{"head_dim": 64, "positions": "rope", "attn_scale": 0.125, "bias": "none", "init_std_up": 0.0412, "lr_mult_o": 1.27, "beta2": 0.95, "schedule": "wsd", "batch_tokens": 32768, "seq_len": 512}
Each number is 500 + 25 x the weight over the matrix's rms, rounded and kept within 0 to 999. Layers, rows and columns count from 0. Numbers have three digits each.

# layer 7 MLP up, 704x256, rms 0.145, rows 527-635, columns 0-127
491515485504532508491461486495490502504472533470522509477548540482548565495514526511460494474498572537496479552516414487476460489506501533469489543453554505507493516516505509526477462509488482451485526487516469483480501544513531566505507493521474489509485497491481515509491472518504517486475470540484501527479491521479513479600565461524564520465467543515478512473461504502449506544494
544528479532511503500477497529486496495519484463497480472469443494528504502495481505488489498470493507496502507478521545484544504466504502518463510501486497476499559506515503520516481472497456489498497522494508531493483501439475527496518512486487545518500480527493513487489509473528492461485525486455532491468485499509468513503502518522487494470530509547419470485483511502487511526489
551493479486501504549489518508464512507584432492517497484468522485455492581478481514473480499507475503481501492478556487519521511529478493538529559512477486501511485494506507467480496455534489478497482452513490493477525502490482463507466532543477553502504500496488493477485529459516528491482479505532480498490465515487526506513486475503500479493467487523503499506503541468520507535518
515448521508524535467510507528526472515485493529521473517519495487509487481502505492482513509526496489539432523521516502484509520472533470518503540529513455495514508506489479479526526477511506535512528513490529506489503514494495528513503472527522522507519523531514498472490510473467505526512515506501506465479499508476499429494515473483542457479497478473475487518503487507500492538528
520478491513492490479502456494465478485511526504483526505511501518519495496488487485450515488494510467535558487496510499524450513474508498528555471487478497508478464484468481556509531466473556464505515508500527466512506466442492500470477502535486481449496515495538533464520480528491471488493499516525500501511584529551523517517497517499501513495517505474505535490480502509464506499523
522536510480495518520516505495499515486543507479501492486508495485537522484487540462523490494494468510467507509513520514564505484448509508501522464472494452489541477532498494494492459512522509510493474506486497489561554485506544471532499495522544506505479513500516495543474513518510458509506550496523501502493502458500482527498507534489469490475493491564484442531486545510491478515490
467490515490488468505538477537497536529444498493487517463513485517545481510509501536491508527494531523524520480481500512475498506474491503492531573486478469543497455519489491516487530506516486452511471502523483493508529481516494443526542492502468538465479484529492516478500523553481483504479530496501534508511491498513505538493500506461505434516483481530536484508498490538478505510480
515513527521453499498468460466505530535500475456518509484506505478538505477460473498466526496509503492544490552502499510511504540488434465497494477545480531514500504477470523471483523531493458519521514501525474451501488490526504481506518517518503523556486491517491496479478506485499441502521544512503517438485527523507490523490521540485528509515487474521519487483476462488519543539546
495521492547464498515440515508505533481455504522504510489492505480462534495496507506489474490508504506492473540502470502493493503561505531471483470531501498492529484491505527489491532498504486475529462539538495522530529478486490453559518501539483506470495505541476494518514508501489509496533471452506562477497511445507518490462536505520477488525513483485512489535484510511507503557479
488511524484510497472481501506492536448511474479525464480501468473461504488532506506504476476463481474487487505503500494461488477513488457509497537518497481568494467500489519554471461480451491524486461505551479477468504516531540495482541509534510494519472484560497522520509523498461535489517501474534513490508524491467494523477472516506492502543487508521494532501511495521480498523551
497510537523474458509511510464546475463516437494501495540465535547495473528481481491495473463479481540465493481564480478492455471469498513475488540546499490518514492499545520511542483533525481492477500455504466495535424495474501453478532491515540548510458467481542495521545510482504507536517481526486509534435523457515520566504533473486520515505527480543504462493509486513502528508512
503505456463495531507509503509526522488496491517491530520511505483508450518510517523479568534514464475516534511518528505496514518481506521479495494492492498517471460478468525497512464524470507487492482475481518501498509513526464482480507472492500477498496502476470496493518553521499530495501487494527508535503515507489493516454536484529516517476537526543462527479524496473533498495510
493524472452509516457527511504518477500486558514529521453513459505502507465542474481511480504502492483481554499493494474498495518480469506534579468531488540491502519496566456490523512516506497541503429477517494502513489531514523501482494507464496501520517470485526521468490480510492474495492544528551545537508478548534427502474515471492482485503534512531512525455463471462524491519522
489491514501511437517492468506446495514519506483500494558510504527477513497491469501501471493484461540479479471519444472511484490518515544508481497521536499489494544442535528491504472476501457496510483469508444502538458493511515524482516502471457439503468475504513524537575478438469512485489505505522522502502451506518463525500458464475516491504528531492479500472524470462482460493512
482498460487519514472489500467526537511487560548472487499530516481468464505513479490513474491489490480498519501512525501476497542503498463467498461502552506532541516497461517485506520503494463479515519526516506506531524498502497500511522503516446523516426481488469507475475450517514479515500512528534505476467478500538470517507502492495514487494552513523468495487470527561488529486563
523481509465448493467534461469498474500527478507520533468513503465499488495486501551473507490509476544490470536484500495509528499500502494491546504492530497495503496508495479542466486487503514494504539495474473522506508455483503490519497474475460539539536442503514519472493480502521545490466518506475481522529525482521481497514468475545498508510506467481502503494517458467544523504493
512482514510531471532504496519512480475528513465492505530526490494527536477514513495490502462481494504519550523540498519457464507513494470478482526505501551519474483505501495503490516478486511500471501489467498474509480544521488469486527490552483521508533469492501494489488523555511507499466506520531462512463473474439530481519446521535478449554472521500482491509499488508498467510494
494536522478457497520448552501457492505464492502511493500462479497442493547517511532465516505519522513468499463483527507479489498461488534516513469527456508526519508543546525500502478525524514483537451501533505530503508464483517570532485485494479510513473476460519481530465503471533513496505492524444507465453501459472484522510490420514486541494474469523526491512521529475488496533512
486521524499514486468530518537508498464490494455525564546515501492443498528481503524478517539546505499512502499517512510517518505507503555501496467473443528485467475490488498496468472508478486482508510502519550479522515490537511486520463589560472529513492519506534534514480516490451508511540497525481455460515489527460493481529549523519503495516487480493483530491473479497474459500506
488512532525508480449479490497524513521452494525493493521494513485487486525518468485474493522498494483485488464482504528505512490537533510498517473500465503524523521466552508518480496495476457480500516471510471528456473505497510478553512494494506466468516472481485535492513507463464466511530533483481501476478551525489534472511452492490490492518522475491477486531501515538482486480489
482499528517485491499486472534502473505507497519531490533478520516455500523503452511490474525474514506493511425477472509531507508491481491514506492510494493482501468470469517483554502459501497514522480518505512477552510478474507540528494466496492477549475519516500498472505474464481535517503515505496529504525497465517469478515456502502519534521496459503488531483559505499491478514508
520485446522544543504485495482466486538493509466505526466489525486532505501492493512468493546511520478517508485498507486470503512509506487498496462532470505500508553537461480504469482501472482533496505475504550484479436526496491524515539479526523494484519466494490475527507515522527471485513493466502507539514494475548500491497498516490545472526474495452521500485501455523488548497486
525521528525483471501469483524505485507520490479530469467478513513509502496541509482512468502528479496465490521496470529522486542494531548514540467467509523532465498471570481525506516455509490494458502488555520516543481525484512504475486569506512480504505498506480519507497510487531517481485511434460506481452486468513510490467480501511524458497516520530477443509535453514528473502485
492494483492516483488503510502525520498557435524512469515506530497491522497501525504508487537504497504482501478477539507516471486512535507502494489466495511509506493464500507458540465538509515426507524453527484532503500510496517496474517483508544532504471474489490485515483482501487504473471492508460505476564489483491493503489512519471494531481505518469495470494512522523503510506548
510476530515513532517481485521531492507490484509536518444512544521501490483473483484510479539487481518476487512501513517531523512503476487514478476513530501517480473533495503483533506472504481507470505524514468515491537493521522486508482493555470460506470542469503541497489507494479484518516518520489494511530519556496522492451502504509552541510533560456442519500517513536489552519521
482514512472506501480537540485494541453502521507447518526523478535487489514452509488498496504514521454514523524504480485492478499502522474469512464495523483472515490510486510507516529470501486474509506483506510510493489546488513519527503503512515490450508476521489518468502522486455473507547481474453525461495515530504514474525502529509490542513493493507459479519526497524443477516491
479486462480485473469497489480473460509508521539482501497493499499481464504473481475488512537487488467500459488447493448512483517475505476526500553548477548480473489494537501492473477490478487490480507489487490465518486531482499533511492464463506534499493507513501537499483561530528520482483490480493512510550534540462485467507473514506530477482448487499521458493518496561505504505482
490463514494516508500460457517473506549523505497503472480495505482497568467506496528497542515477501468454512535487485491502463479520522447506499474473501518468489549523518506465497489486485452533522476495465453530496495521528548474474491542548513514521504550488497493478502475486502470520512490468494460488464489491485486516476468533511483525508510504523512496545482476524507501517470
498515475509533495514512496506445508460474491473516483488481527524539519494515481528475459502480474471513481503494509532495492467487529480504517479530483502483533492556496476472495468479519480434462531494596525516476463519524505551483541480504524467496508470495534472478460502494520464520503482473510456477508511453531487502502548499509524512475479507504475457532553533486482505530524
493510522476575522460516499485508509493521485514471500518469485472511549461499480509506539538529478512469518490487426510475477506511518496516494485448474475505443532546519509465451529514543449497499528459510454523493543516557542505515513481500506505466463485493497531457539516489505528538468509499520498527542503525532500509532487489535477516447532534489507534485490498507515474442492
460541515502504481505539507499527476483477521488518515482530475512471501524458496532494503553505528463456505467521509492508514478497505493530529488520491511476496488505510525445499462484449523522473496471502502534466469486476503479520512496488507517502481507521485481489522462529493524518509461496479480502467513450487518477526507527504470474503488515529495490512513473543511485489451
492485480485478445485496485503505498490521494530478474498542503489544508458501501475493513515496497478466519542499482450500489471480490511424491537504499501514543491507508499488491472488446499512540484472476483494528542526468519517509469512528513533479514525488534426503518472492499428487493524498538530511493527498467504482514536532499514492492497479472498481475487516472485470514463
518518486501497500477507468541526518469477500506497508521507508499519493553473486524499488473539528462480474507477536511480543476516534489429493544511481518560513530541500483513499499508480456527512493509508491537566457510487556500482485491491480479498496491515502507529466525515533514474495515516498504524528496542484504471498525507514523477532557510481485503505524517506512504487495
532484518516530467483507490532515512469533505462536498497473515484524537507458504470458513519511511516510529532493471501508478487486530506509515495473507500544522506489497488450508521470525453518488511504466503539473494458518525504475503478526468540512492492522485487469525506478468485506489490513530496509471505536461500519522517479499514460498504497526474490531524557507499494516487
527502487530503524534513501474502510506514495480505499477499528460519504478523506506515519486520459506514434565480502492526506462535493480471480512464505457498549527479525507459515522479521502528497493504522493541515501497514494494506525487516475500512477490478477491471514499508460526492469499545509464485505502518509511500510526489524505486486523484468543536547515494441505518463493
516470485497501493478491502513532497464574515545515472501482506499491510505511483461507485498467445506493478490497488506508486505519496490461518571481484526542496517507524489536507468537567507499541497542503457478510449494486500490516488465502479486537486484464493478489554495498493471475486480440524545497527544534530507491476503475481531510487506520469554575514490512519481447467525
486499463510508472469477508559474508499504554486531515494502507515507471514495503546474528499489489508523480478468525481511464487509456509493499513484513505486502542476514569529524510475487466487528513541502503505520526514532489460535489539459502487479501551491475458518521479453521491544501500483498512518446508561503464511495490508437504518475490516517525506515521507505498477453532
477478493476531512504522541507517497509500500464502504480479473491521527490492535470490512512447516504495513493482497481448510492545511523481521492499517510502503471490462507486493497515495492510506537490504490521526489512496507477501478495530497520536543509480531484463500534513504510467506484521455480478507515494526501523495516510472511460533509511463482488487504529475512540461508
499493521523487544532526505521488509485481505487475544502505485518521456496522489481513522464492528477472515557527490496462545494533467456500522512496519489472520463486477486470506494530518481480471505474496514539537533451493501491483555534481518523508509511527487493506426527461469513509540493480524491518514531499495516492522511488514551524456512489503468533500514489484518499482480
464466510502525473464503508505523483515514535531470516584496520485566521480452482512478491458452497496522479497507513542525531480491507506521490511496484500519523463515518498524461517478485538484499455438503491498459496518468497481499457533462545508451513530496476494493523477512470495494492490511459544503508550510557527503528567523483507487476472525475487521504446479552496558507513
481505494480473494508518510483488496502492482505531528498499543503481487533508531528522438523482483487503481510419512461480507502535500444507473489487489460508497504482461496486531481563513502504487518502468464538516503510520498504521409505494466485512504497495540474490521543509481479527553504516500493489519493537517491539467536474534501509511458495519515506521489484464543547530519
479500488482494444481513504512482510547516538491463483492533514487456500513533479503521480504468492515500474505503488513474560526490487467488515443509485467510490530544524511460505514538480511442530507483487530492513505494458468500495496523539519489492516514477506541476482516477421436503485529521487464517479494505488477467479516475512491551488482509465504510491514483529513535502485
486516499485469494524525511513490541533505505492495523539504523504508511449478502491517517488496489453534502478484481549512501490519511475488463474495555500435518528539489474536500504509562506477453505514487489506523520499540529514525538466484563504512474490528484486525522543482526495479517519496508478529537508494577475515470509461507486526497447539493510512471457485514525510483499
524522521532508492496512496488517517503511513513486462512476470539485550512531532507471491524498471502504467474521476500502535511517527511528493482531526502494495534526481473476481500498512524545466503474474520517529530439468506475490489484545473496530510490481557518516506507514537458505523463505466475526472511469487524485496521517482535539507537526560505473487504524492516488495497
479523538525491517494472535503487486497463512519510495496491510472554508497487480567479527534493487494515505528507509546533528477531477498481522508504526460510519500525505529505502509480485486538498513524532517485491489484514483517536456528518520489492491476524511500507526524470504507521464487505508515524482511470530475502534516499470506492512472541495484491498529479500492570525488
480464537483490511484507557524489541492490515476535503502500530540579490549481489529507524497504491498544532514507454529494494481495499562438506496512517516508503482483515504495486484489509478458506487491528480500517503544497530487472471529501532528485479477503503497543469479518493480516504485508519517472473534511506486503514509483505523518518531508470494510468479504506491530531530
521485533494465472515492541515483524534474477463445501566520495507482522503460514535475504520497477461536490473537501494516488511501474461505527522503514498481453522522479524516482515490481510499474516495495501476532507477495490487435515503515518520470496481508497477517482513503493544466440503479536503455508517491553481497515485446470490492540432498472492539482482523521493499531498
527487516482488478485469488453483485521527528506483503496525486512542484470492468493493507469507479504502503469512438466504476550518486501513503517522520524550497464496508495433457444544500502496525476549480491521522541479501467452530469479498506460482535510478509484489520513476507469504487495532498477512511513534504557510552502489508468508516444497527520538545495495493522505483506
506467515507538521476519471511548510471505506478522472488503501468458488529516497463499469523519492528497483489500480473483516530493452482506514481481506494564467465543488511540520515471540517524511505444524514497525548498523513547476475510477496480501497550521542481503539473492535521538471515522472526517518481516517520541517519504494483512494509513542473465476494512524483494505492
524513482511468479495513513494498523515507481516494459497518476507533518502481455509535467485510493518520507526534520507470477491535487511499527553499475498484511516521506514511549488506507498503534499532474534493519525518441516507463513469506504509526453532471490534493503519491508505489486485483486501478505507478532500546523527501520497478535499511467476488475495503497491544474488
526483529489527519537536498519490498487508469492490497546489503562509482479494506460520480499521500532488535514456455461481495507485495470502541497452501503498536527539510483503482493508456501517519505480552504467479563510489502480498492455512527551552524462466519444439503485515506528521491451501487465470515496486484526467487496439507477497541494467516518509471503458517516500492514
495516523496510508496509484461467548490495520498502530477507457525462498470507476537486492503527511484494488477482499488480524484519524579486520491468490469515517511526530494514449525494507532469557497502513516507491499528510501479515500519519521526458537531487504512516507511530539488503516490484481545526480537506499495500489485499494489481502492495509473500485485530566477549499499
525512508508472487532484505479496488485486484441501541501473498520493523515512515525463475517472486496511539494494490488535486510485498506507527510520488475508483489512502484473480488507512494488467538520523461498467465515527510517507477518444506499528484479481465468482573506521504490503459488510463451473476484512466536526503471481536470492536457510553486510510497492560506472499503
514509515495498483484521482521494490497508489491531503513535480522510487481513452510486502507503445526503473546481516461475497488454518508486524469497477507480509495544505515482482508519502449519494478489506558488478477524455488534492510529521527535477481519484479500467482502468517493503522489509506484498536462496475498423508479510545456536455496536500481515519519503507490501475540
454498503504483535499525474501456516473459534508514497510490449555476474448539520495506519503505504495539488543499526470501515491489426514496502499488517512524488455500474513501539491475479484468520520489473476501454465473520509492486509499538480533508492473543489492491544514481470504502485495451499493466511492526488531530508504471467549499505540459455538500500511489517492466520522
507533528491564504523511533517474452488507489510472559500506483466500503497492563456498501479492503566559536482516523475488506494524554481511507518529512510520480489509488509502482485546540500502486529530528461484511443510510487534501509520477488530497486500524503461527435454488497505530425455535488508542511492540499529487445515491483443500499499525496503486506512552545548492495565
501531481533504514474467515492489490503486522471518460489485508510540520505500496461501509440509487496516531501531520481518492536478501536502506468489484521468479446490491497451496498476494481510511512469501492518489507462508510516482426500468491484510511508515482523492501508489487497529506511462494519507524551501490487505490501511514547521513477515512531428515475474505480494501483
489495508456448500460458515486524516499501497487493498534497520529507485458522499515529524453472489521521512505524482427507481527526469517509511476499527465514483499502510495521473501482480543477485525485494537484532481502459478472561476500471514502492467512463536446476456545460558505514493507494520496457544505460499488486494515481472553466478480454515503455478515487542480482464514
524514486484498488495513512504416500553469501517476538530504476516471568460394548524541488518486501529503533476494531495473535498508498488494468521465524477492502478486497492497504535526472529493442475488495520479499499513514491511487507518525500436528512498472530461503491513532570528527548445466518454481522483507502515478491505546503499504536495445497506432519480448489512461489468
478485487501499491500519499485487478490526480506487489497497511485541498490487483496487534524490481484452535508479478486507533525516468484496501506524505520513504476486467518532483519463498499538505488503466464524528502476507495513500531484500513500518512458474477496439532517558540527484499536513489481488467523513482520518510519495522515528499505486546485545480480510500505463484488
519492512474480474491490484497480452476525466513537497490477468495525507455491548443468510523534489481538525484481497499476512464469483473461513449544517476457511557475475442479479537431495470489511488473495490474506499526505544482508486536466514512486557531529497487504508521515490506538501482483504524514495530514483466471452495488495545547477499515486528504511482479488496500486478
511536480497472453453495473482510540512538508482470438498482540518530515521464525487508481507549499525521510488454458477480518501496487513504508514506444476473493522504513497533500465511516510507500521493486515523531480523488488524513492511500532470496532466499494497484488549477498493513472471496522492526521495497533509491476469517484542499511439512537569490540463524506459518515488
510509531493472460490546496493512454525533545525511506495470502508475501486462486496513454462482494526530518505491490513568493480501502430484518500514547517504474502494505512492518526508522496478498510501518462507542471523496502491531487485479501500472466480475538450458471544481504488513479503490504510502499540539509500479466488493486495461500500500475472527503501517501476519518502
520495538544468489491520496503511471486508519520512545491471491503488501510526542515539489487485530492474550513492497533531464532512493460481489493482484523487486482499546508494509508528477534489504502491453513489488503532476528482527534541516520552485486483511502506540484513471496499520529548517497487491490578511520459488491540500516543502505489514504510508505480528461462560501447
486488508533513516457516472465489525461489552521466483494515491456472490516524480511464532465547498486504495501523486475499503529494517526539520486455516500518492522524514532496523502530479503520512504478505496527503502488492498513525493458491469475489516426500530506479474531528476521490484498523452489491507471473534516514560522443515481483519541499477458489451525517502469485482482
481465477469544486528476478558494423494514454500506498481514484504494505509486532455543472498493483515500474505462492510428525480505500502509464521514502489477498481507536502528545524513487511507508477501517493528508505489492519512458471481511506489517514520582472504525503497504494467483464510508493493523430523444492486460460534503501485491473534499488491484483489423508545508504520
489502507560481509507458499497438527496509503490500526508511451480511525471511518474524506491501503463503505527515506523558472497510474500485493489502486529505516435506472542512481502518502495527504499510524489512445508492503469508508528476498478489464479534450492463477523474533532472500515539519497505486483486486517513469506475469488484479539490469497534510537443460503519499512485
524531577497470499509486484493470505456541513499518488517550526511484500519471497533527531524465533510458454490494499495480493512539492490516490483498496435535508474488489505484527475462515440524491526486479493458545491503484471500495502468493538474525530495433486503483460492567487519470531495492444491514504507524459473533501488473478480467484455481530506527483490477480509476476502
493489503463498503529458496569487546511433497480530512519481472469506510505547507502543516488510503512527486508523496458473495500514535494484468487482536514480473500492498507545538553530546511531512531445501513498509475452568512493531494520541526493504490501524492514486484469470492491485536494506538448498520471514491533474478498491544486478474550537491523492490522519489528448500502
533497477494523503490477519552516490550488483488515478534466531482505537475535493496478503522543489504530490497499456466490494479488473469478514517464483485484542515486490464447549481562472495506529510514507522523537501490506527466521541554503478526507456516503542476537521482502498457504491537510533474526480458481505494491510476531471484483548465492468471494538498502494476512551557
493450486458470492493518476491502504510511509489513530491511506520545508495499489539524486524477461503495519510503535515521487500483480474472445529529512486479513527482499458554514470486499495521479474475484436549526490479501514537477498516465483493468488503494528479516440469490504496491506476497495537498490515520490473449503518493508489507490474485486503548535564484489506485492520
480500498487495528490517504488488509472474480485470512543447468470544513517494505521510486528509501484559499492540485512451504512503499499497531521470493478473490448486472491523507486513453478508459512481488512482510508511510491486491476448547499537503457532527490491464480536506505492495512508472502468472517479459509524519553511486471497496532504511552509493471521462478483527468528
503534500503490549482479467490496502475506496463470507497508500566503470483511491495524508478488491552475490472449555426483553501514478494535503490496498494503538529561514496511521521502537503517521522457493503489496509495467520483487496519503442546461554468475499469568490490469502449537486528477488478505515522533538460509507524498494508508515503491532470444511525503500489503491543
509511483520478478464505490528499462478452462460507515516472507524472509461486532501472554515478474493480506511546522492542522464456471474539485512520502501513493473516490513473503539493513480499520535532474499459511503480487489497505511474520515479489496501495531532472493458485491459500481518496456511509504543450490490471499492517497479506482484513526529497456488516507508527500503
524488532477528498446511425478476539519506519465509517478513488459517512506461500457529536497526480486492510489532492499496502444533549473556455522509459470523502532488505504519463472427506534526522484502469482545482464528556530513509481518567532558511523501471510532486480517475502492470451495477517464476499479483487512490519481503535538503476512502482502519471512509524469432513453
486494496500478457474503526493506469497481499485497488502472483543539458503527496478563472582485505477505478453493513504462473456453520490483510492514476534460491478477498541483486555525468494467530465510550522498456497450475496493483514493509467496476502460511548517533488501492515484446479517462562474498527467511550481501501508474503505509500490469502495530519541506483503460505490
539487515528487491509497520477493507494538525452465477469510513487494513475507484523538514490462537505484506492471507484519532540484471525468546523499470434450572487537492492507499505517481495502504469489511514553508479555515502522503488466487514550503468487521454554496528528524479510526520492535504516466509442458499496488486539513507520524541509461524508522451513506468498536482494
494478483423527508512510474487474465462478475573481540483506527497503464469533467469494505565534473518497504471519511492490509508503455513502533450503503511518490491535507478505490486488494476499493508500500520478491525464456554482511559478487484543518513469499481507437491504498502481481461486476512460499484475522473489484510450499474505546488557446494515520533527459496475490478511
506473573516503489502467509521568493545500475479482525494506502505551476512501512500482471481517501464481515530490496483494509489515491537495468416500521503510520519536517514497511508491475482534450515506521469464508521487489495476493517529464476566461507506535514497558552502570497497476514487506534504468486500488523465500493466497475521489513520493484471461521488529495536487529466
480470484464529540506481447491475491499490481551491483482517521480517484533528485532501513524510516547482501490469481504501509503533508517476495516503533459485486504475516480499470479494481446525527486458485475500500513492510500497512502491520473553466530480512509501509498500474477527478486511536508502551460529503533533474476498524486492480486492534526497484505505525483468453559507
517525500461452495464528476512476459527505526485459530480473451527473538468483520549569534449441519475557506528513481460499500560543482505516462472456485480524481529441508484517495493466531462483473517522505495542542450477521483474509486452480491499482509501492540442524528516492480533517461506503448500505515498479524466508479510501492518519480525511463540504536485503480488503539455
483540491524509509477505545486507479507478481523513557542542510495496492469469455476496501480507480503489507502482471496475510508505503546469525485489504506534502487464527484479537443495499505497491489503492479480493501481450497482495514465477468517546512511503439470490513512534482518475467487489515495519510489528491484460474478492514516517494547531504509511512541501437475462544474
501519506486461540475506510504486523468514509495513484497493535503497517508490561523488441511463475511472529459462535522467491483430512530497434540511509457523483518513518566488501500477511482451506531506517478472501482527498475463485508540481541505459493484474488533485477503516485531527567508510510478486505499497497475483479461487453494528511469482446476492538473523469516540535513
505515533477504460520499495496485504489513490507496475483500510511481468474466503458530503504488469523511480486481530502496522484495523481504462519468519496506525487537546481494488540473502476508529543486469485478463456472498482442512485522461517499520480489478499490510521492512501480474538490498490475496476459521490493487512528493528516496479524503484510517491470515540518494506506
510481517487546523533520468470503485482483554498508480506487505478456504536485501536531514527492490495471542492479531463510483477496515462470542531497529510486509496492473517444488525471500533491508551519500499490466477499509502506491478505473525509494455491501549512475548514456520505506529522498508513529504509468548460467483505484475468539527510486518488499519490504514504532480556
558484480531492508483544519518502461459457496519525497471535543467474500515467523489514472506503488477508513524455522488511481496483502461513496531486482532518488525471549482462478493427479562524490463512515510482494517471494523458468530503504518554512495499494530518493472501445497499518535519564474456478480522472475508495476506495471473510495440491565461455557475494510492496528476
496536508489536479512520496470551463441510486560517465490542471531495509471506496518513446468522501502496487505506528527572484479489517476491484519505496529495482553502531504500522530504560484491498472492522488505524485484466491550511499471497532473482500473506477525487525493515543533486471573507515538552480513447503482514513550502502497485481550504499489507487488492520479463485520
444516489521498485524489509475466523498534448516497531473488471482511524467521486503494519511519474536505542460516474479525520499494510536514531508502518503518528501482513486503532514462491550484510482464521501525486483505517544447526496530513520504493545539484492450515505488531452476472537475488515493530462474500554507431455499510496485508479520496481504547524525498502502532512535
431515505481525498494513479479501543494493457484518461508466512520480469532523496526481526540513506497460515481488495483512510540484489509545498478503496517471523440501537516478510485483492492557497492503510501486530527568522520513527500523534523509492505452466481453533498500441472461485471471503529493517497508495538469504507545513488486432490496494481477458528486539493499484509498
470489537551492502497556472490499468505510507524495525503521501507477492487553476473508501464516487505498461474505505490479509481484476511498480490514470507527490529471490496495488476464479491506513453502513474500489477482501513518517482512486506496496518513468509504472529527494463511542579544498483484514512487504497491525445486529501481472476479467509470543515516506516460496474494
478536500486512496526445483513474500512503548534526493505477542461530523507504508489496503499480481471503518513478474509486506509502493507513479542452525499533509502511500483479512491521532477488479513499499474491506503470468497500496510507506537490574544500437490526495470465511465518500519517524469529499494474506477430517479503482481485535523459498492569562517500419487486520526537
477455530503492451509436474509484511540496477481475467510491537459557491504494497499493441482455470493490481500502536506479505550505500513409505498467540474481480466497462527467454477509505493487480503481469526458493490487515516484508528501484523434477517494485492538535480502530484539474515544473542467465503477493525470526511489487554485542531487520485461513502524519474502490518471
472526504503510524535501472481433548539463505503483517508489468486490476519514504512499453474442508549464499489516520489512486483519491524474482508492503481494494501525471472480485517506509561507504479500432487503490495508526494461535464480459496489506510543514517503473540494486494521528496505505477533528520470494512520516481448515539498494479494503515477494474517487523485505519506
520509490463466473535500492496516489521500520472496495471507448503491515473523485498487480511500504497526516499493508540478503497468480468462453469482490505512507496500468545458537509510481517468514493489470475487479470498497518543515509491538527524471468498509449521534508474520498507529505555492502487474481502540481482491481535504528514489498528525522521470501490528496509487504477
528506494468532526502554470483554513543475482503455460509465524554480489504448481523535536491482515487494488544504512503484483501508508501469543494479503489474497524532531507492564458502500490489510501530491536511481474497543485505525527542546519468484481484509485461504560481524496542510513496534491460492462486527500475509524473514469496472501475513546552474528519480502515532460495
491526485478525507463491476478478505507540497509517483487570449514481495515514531502535543460478440541552489463510503519483490541531534471495508517524508476484509536506475478506481536508470464510516517557534518443500509510518498527514503505489500509505522525489497517487528500494532549503546495478499488522500454515463502475475504488529473495479464502505508534538517459464535519464530
440487546491466477511533534522524472513526480506530488473483525519535479509519521504501494540517494541513533470475492483524479496510477489454529530510487489521547511488452448536507490513469482459512521501494525492521534550516507500548451573530497466474501496503500546483475533494501497452510470508499496526541503495486466538463533489507501493445441509520488486474483478466516503538492
517446525511513482508529532516473458498540477514481516501519464535526531535494495476515519488488470523558492500487448516484467475465461509495487478492550501476511461512483496541503514475483455541499472473448488531497490507464482523460510461523510544477508493541528522496507464485498509516522457451522523430487483484516514520497491524556484527495458553501484537453529482472459532478486
406512487471538485517522500459505508437493577492567488502500518531554531492503537486449494511507514527502481516473507502515563508421491468470528430528503561514480475497508459494519478507509478529513495514501493516459552524507480542489496486465507476472515537506550500542537503530538497457514493480515483499527488498465478543483517494543485467495469456471503469496521492476469496492507
534465521502514495492476474478444496481495524501500514455444513489505561507448473449530511484522532496502486528495533499520472497464514504507483453508535516535540476552523480506507508483512517480496441509483492501497515465557522490446507460507513481488505507488461505469512486540505529489547501537476524469522540492496534491497465521459501466518535499486499452504484452426522510491563
478509506464494482487533544492463461507473532507489464485482487483529513507520517465499481524502539490504526472484497506483509476501497481505458513507490491476496460521492484488491508510507462476492504438519536549469489529481486520470510463489515527482458491520511500506494462492496481507538499489506479512477473523496508489528521492494514499529486507489520504507531477460524489471510
518521483520472494436494492524485515456497495500479460504495511499466533478467476445536552528549518539513482475502496534480454501532478496487507535492472501499447512469552558481537527472514572520524500496508509459470465496488482514500508503534514492516519513484493497495534455490496494493482508486484480534532508535469533555560459476471540480522506482523490545486519506476472509511504
519507520494477504488461523490478495515527504494474489527534508494515518536486462484497493451491463466502477475537509494494437511518500498439481475491470512523528488495530489479515554538492474493521512507484504495485511480488534515522546521554485504510454472461500500490467519496543541468502472497483474498491486497492499478515494498503441491517482502431494486506476474473517478451476
489465533543489463518500516490510487495532522496518512492510542495530504501495525569486482475481498430528505484513523488483538493515483476478478517523481510513499499523477480539522516528524490515488517487550511481523494476497510473467508493459474490511492511486549522491475518506502501513566473503494490515479471513515545512523510513488515454501507507477498471523508514471513482517477
473469489518554529493529526527494532481476502516516473475476503528501527499542479539519502498496532492499447516456519497508501518483485517456510538493517480512491514505482556513454520512550501508510510551447482514531529477531540507517507464493500533491561512525488463507527532510436502519493530508472538475518478500465530501498474544478521476512527447544475500458504522491553492531443
509533522503472498526493477536505495478547503486468530480492520486496493529503489467474501474476473491509503512495495514484548471534518486455501493487493523502529580481461481459516487532495458501496449487486514509499487498488519459497457502509501514488539510493479483488450536530504480466519466515513539504507502459478516521550470518532511541520498429516494542501513509492543510533508
477511532471473520490490481511516492511473498512499509517494497480512509503512470500471503483505485495475506445512510523488469499497548470506514508470461507481530523532543481488497486469514500451528474481513454469511452478499488488552432508482508552512508502506474509516523543504486523510516488551499498528524494496441473549509533500504511507490523464502525464524490474454527520468493
512471487502533511523493488489497520523489523540445464503480509447490482522489523478454468494494488503515483502473493462509482507448538510502506437504490514460497516495527530523512487489537515489518484493484525481461515516498537431493499514522514541498490486515562530485503491461525510534487478462529500515515515491557479519471530540532512510516482487481503513502508525502522542488493
489515485446493499528459485495536475480498534476474472540503498524525469464481481489482497525511505489480518464498526490506496526491549470492492495475521496487481516499490517521460560491539518458528513502513494476495450461487498528497505473444506496485498470498513506506502517521489503499522463507471487495429520487497504488508514462509551496476531467503519530546532495517509525526509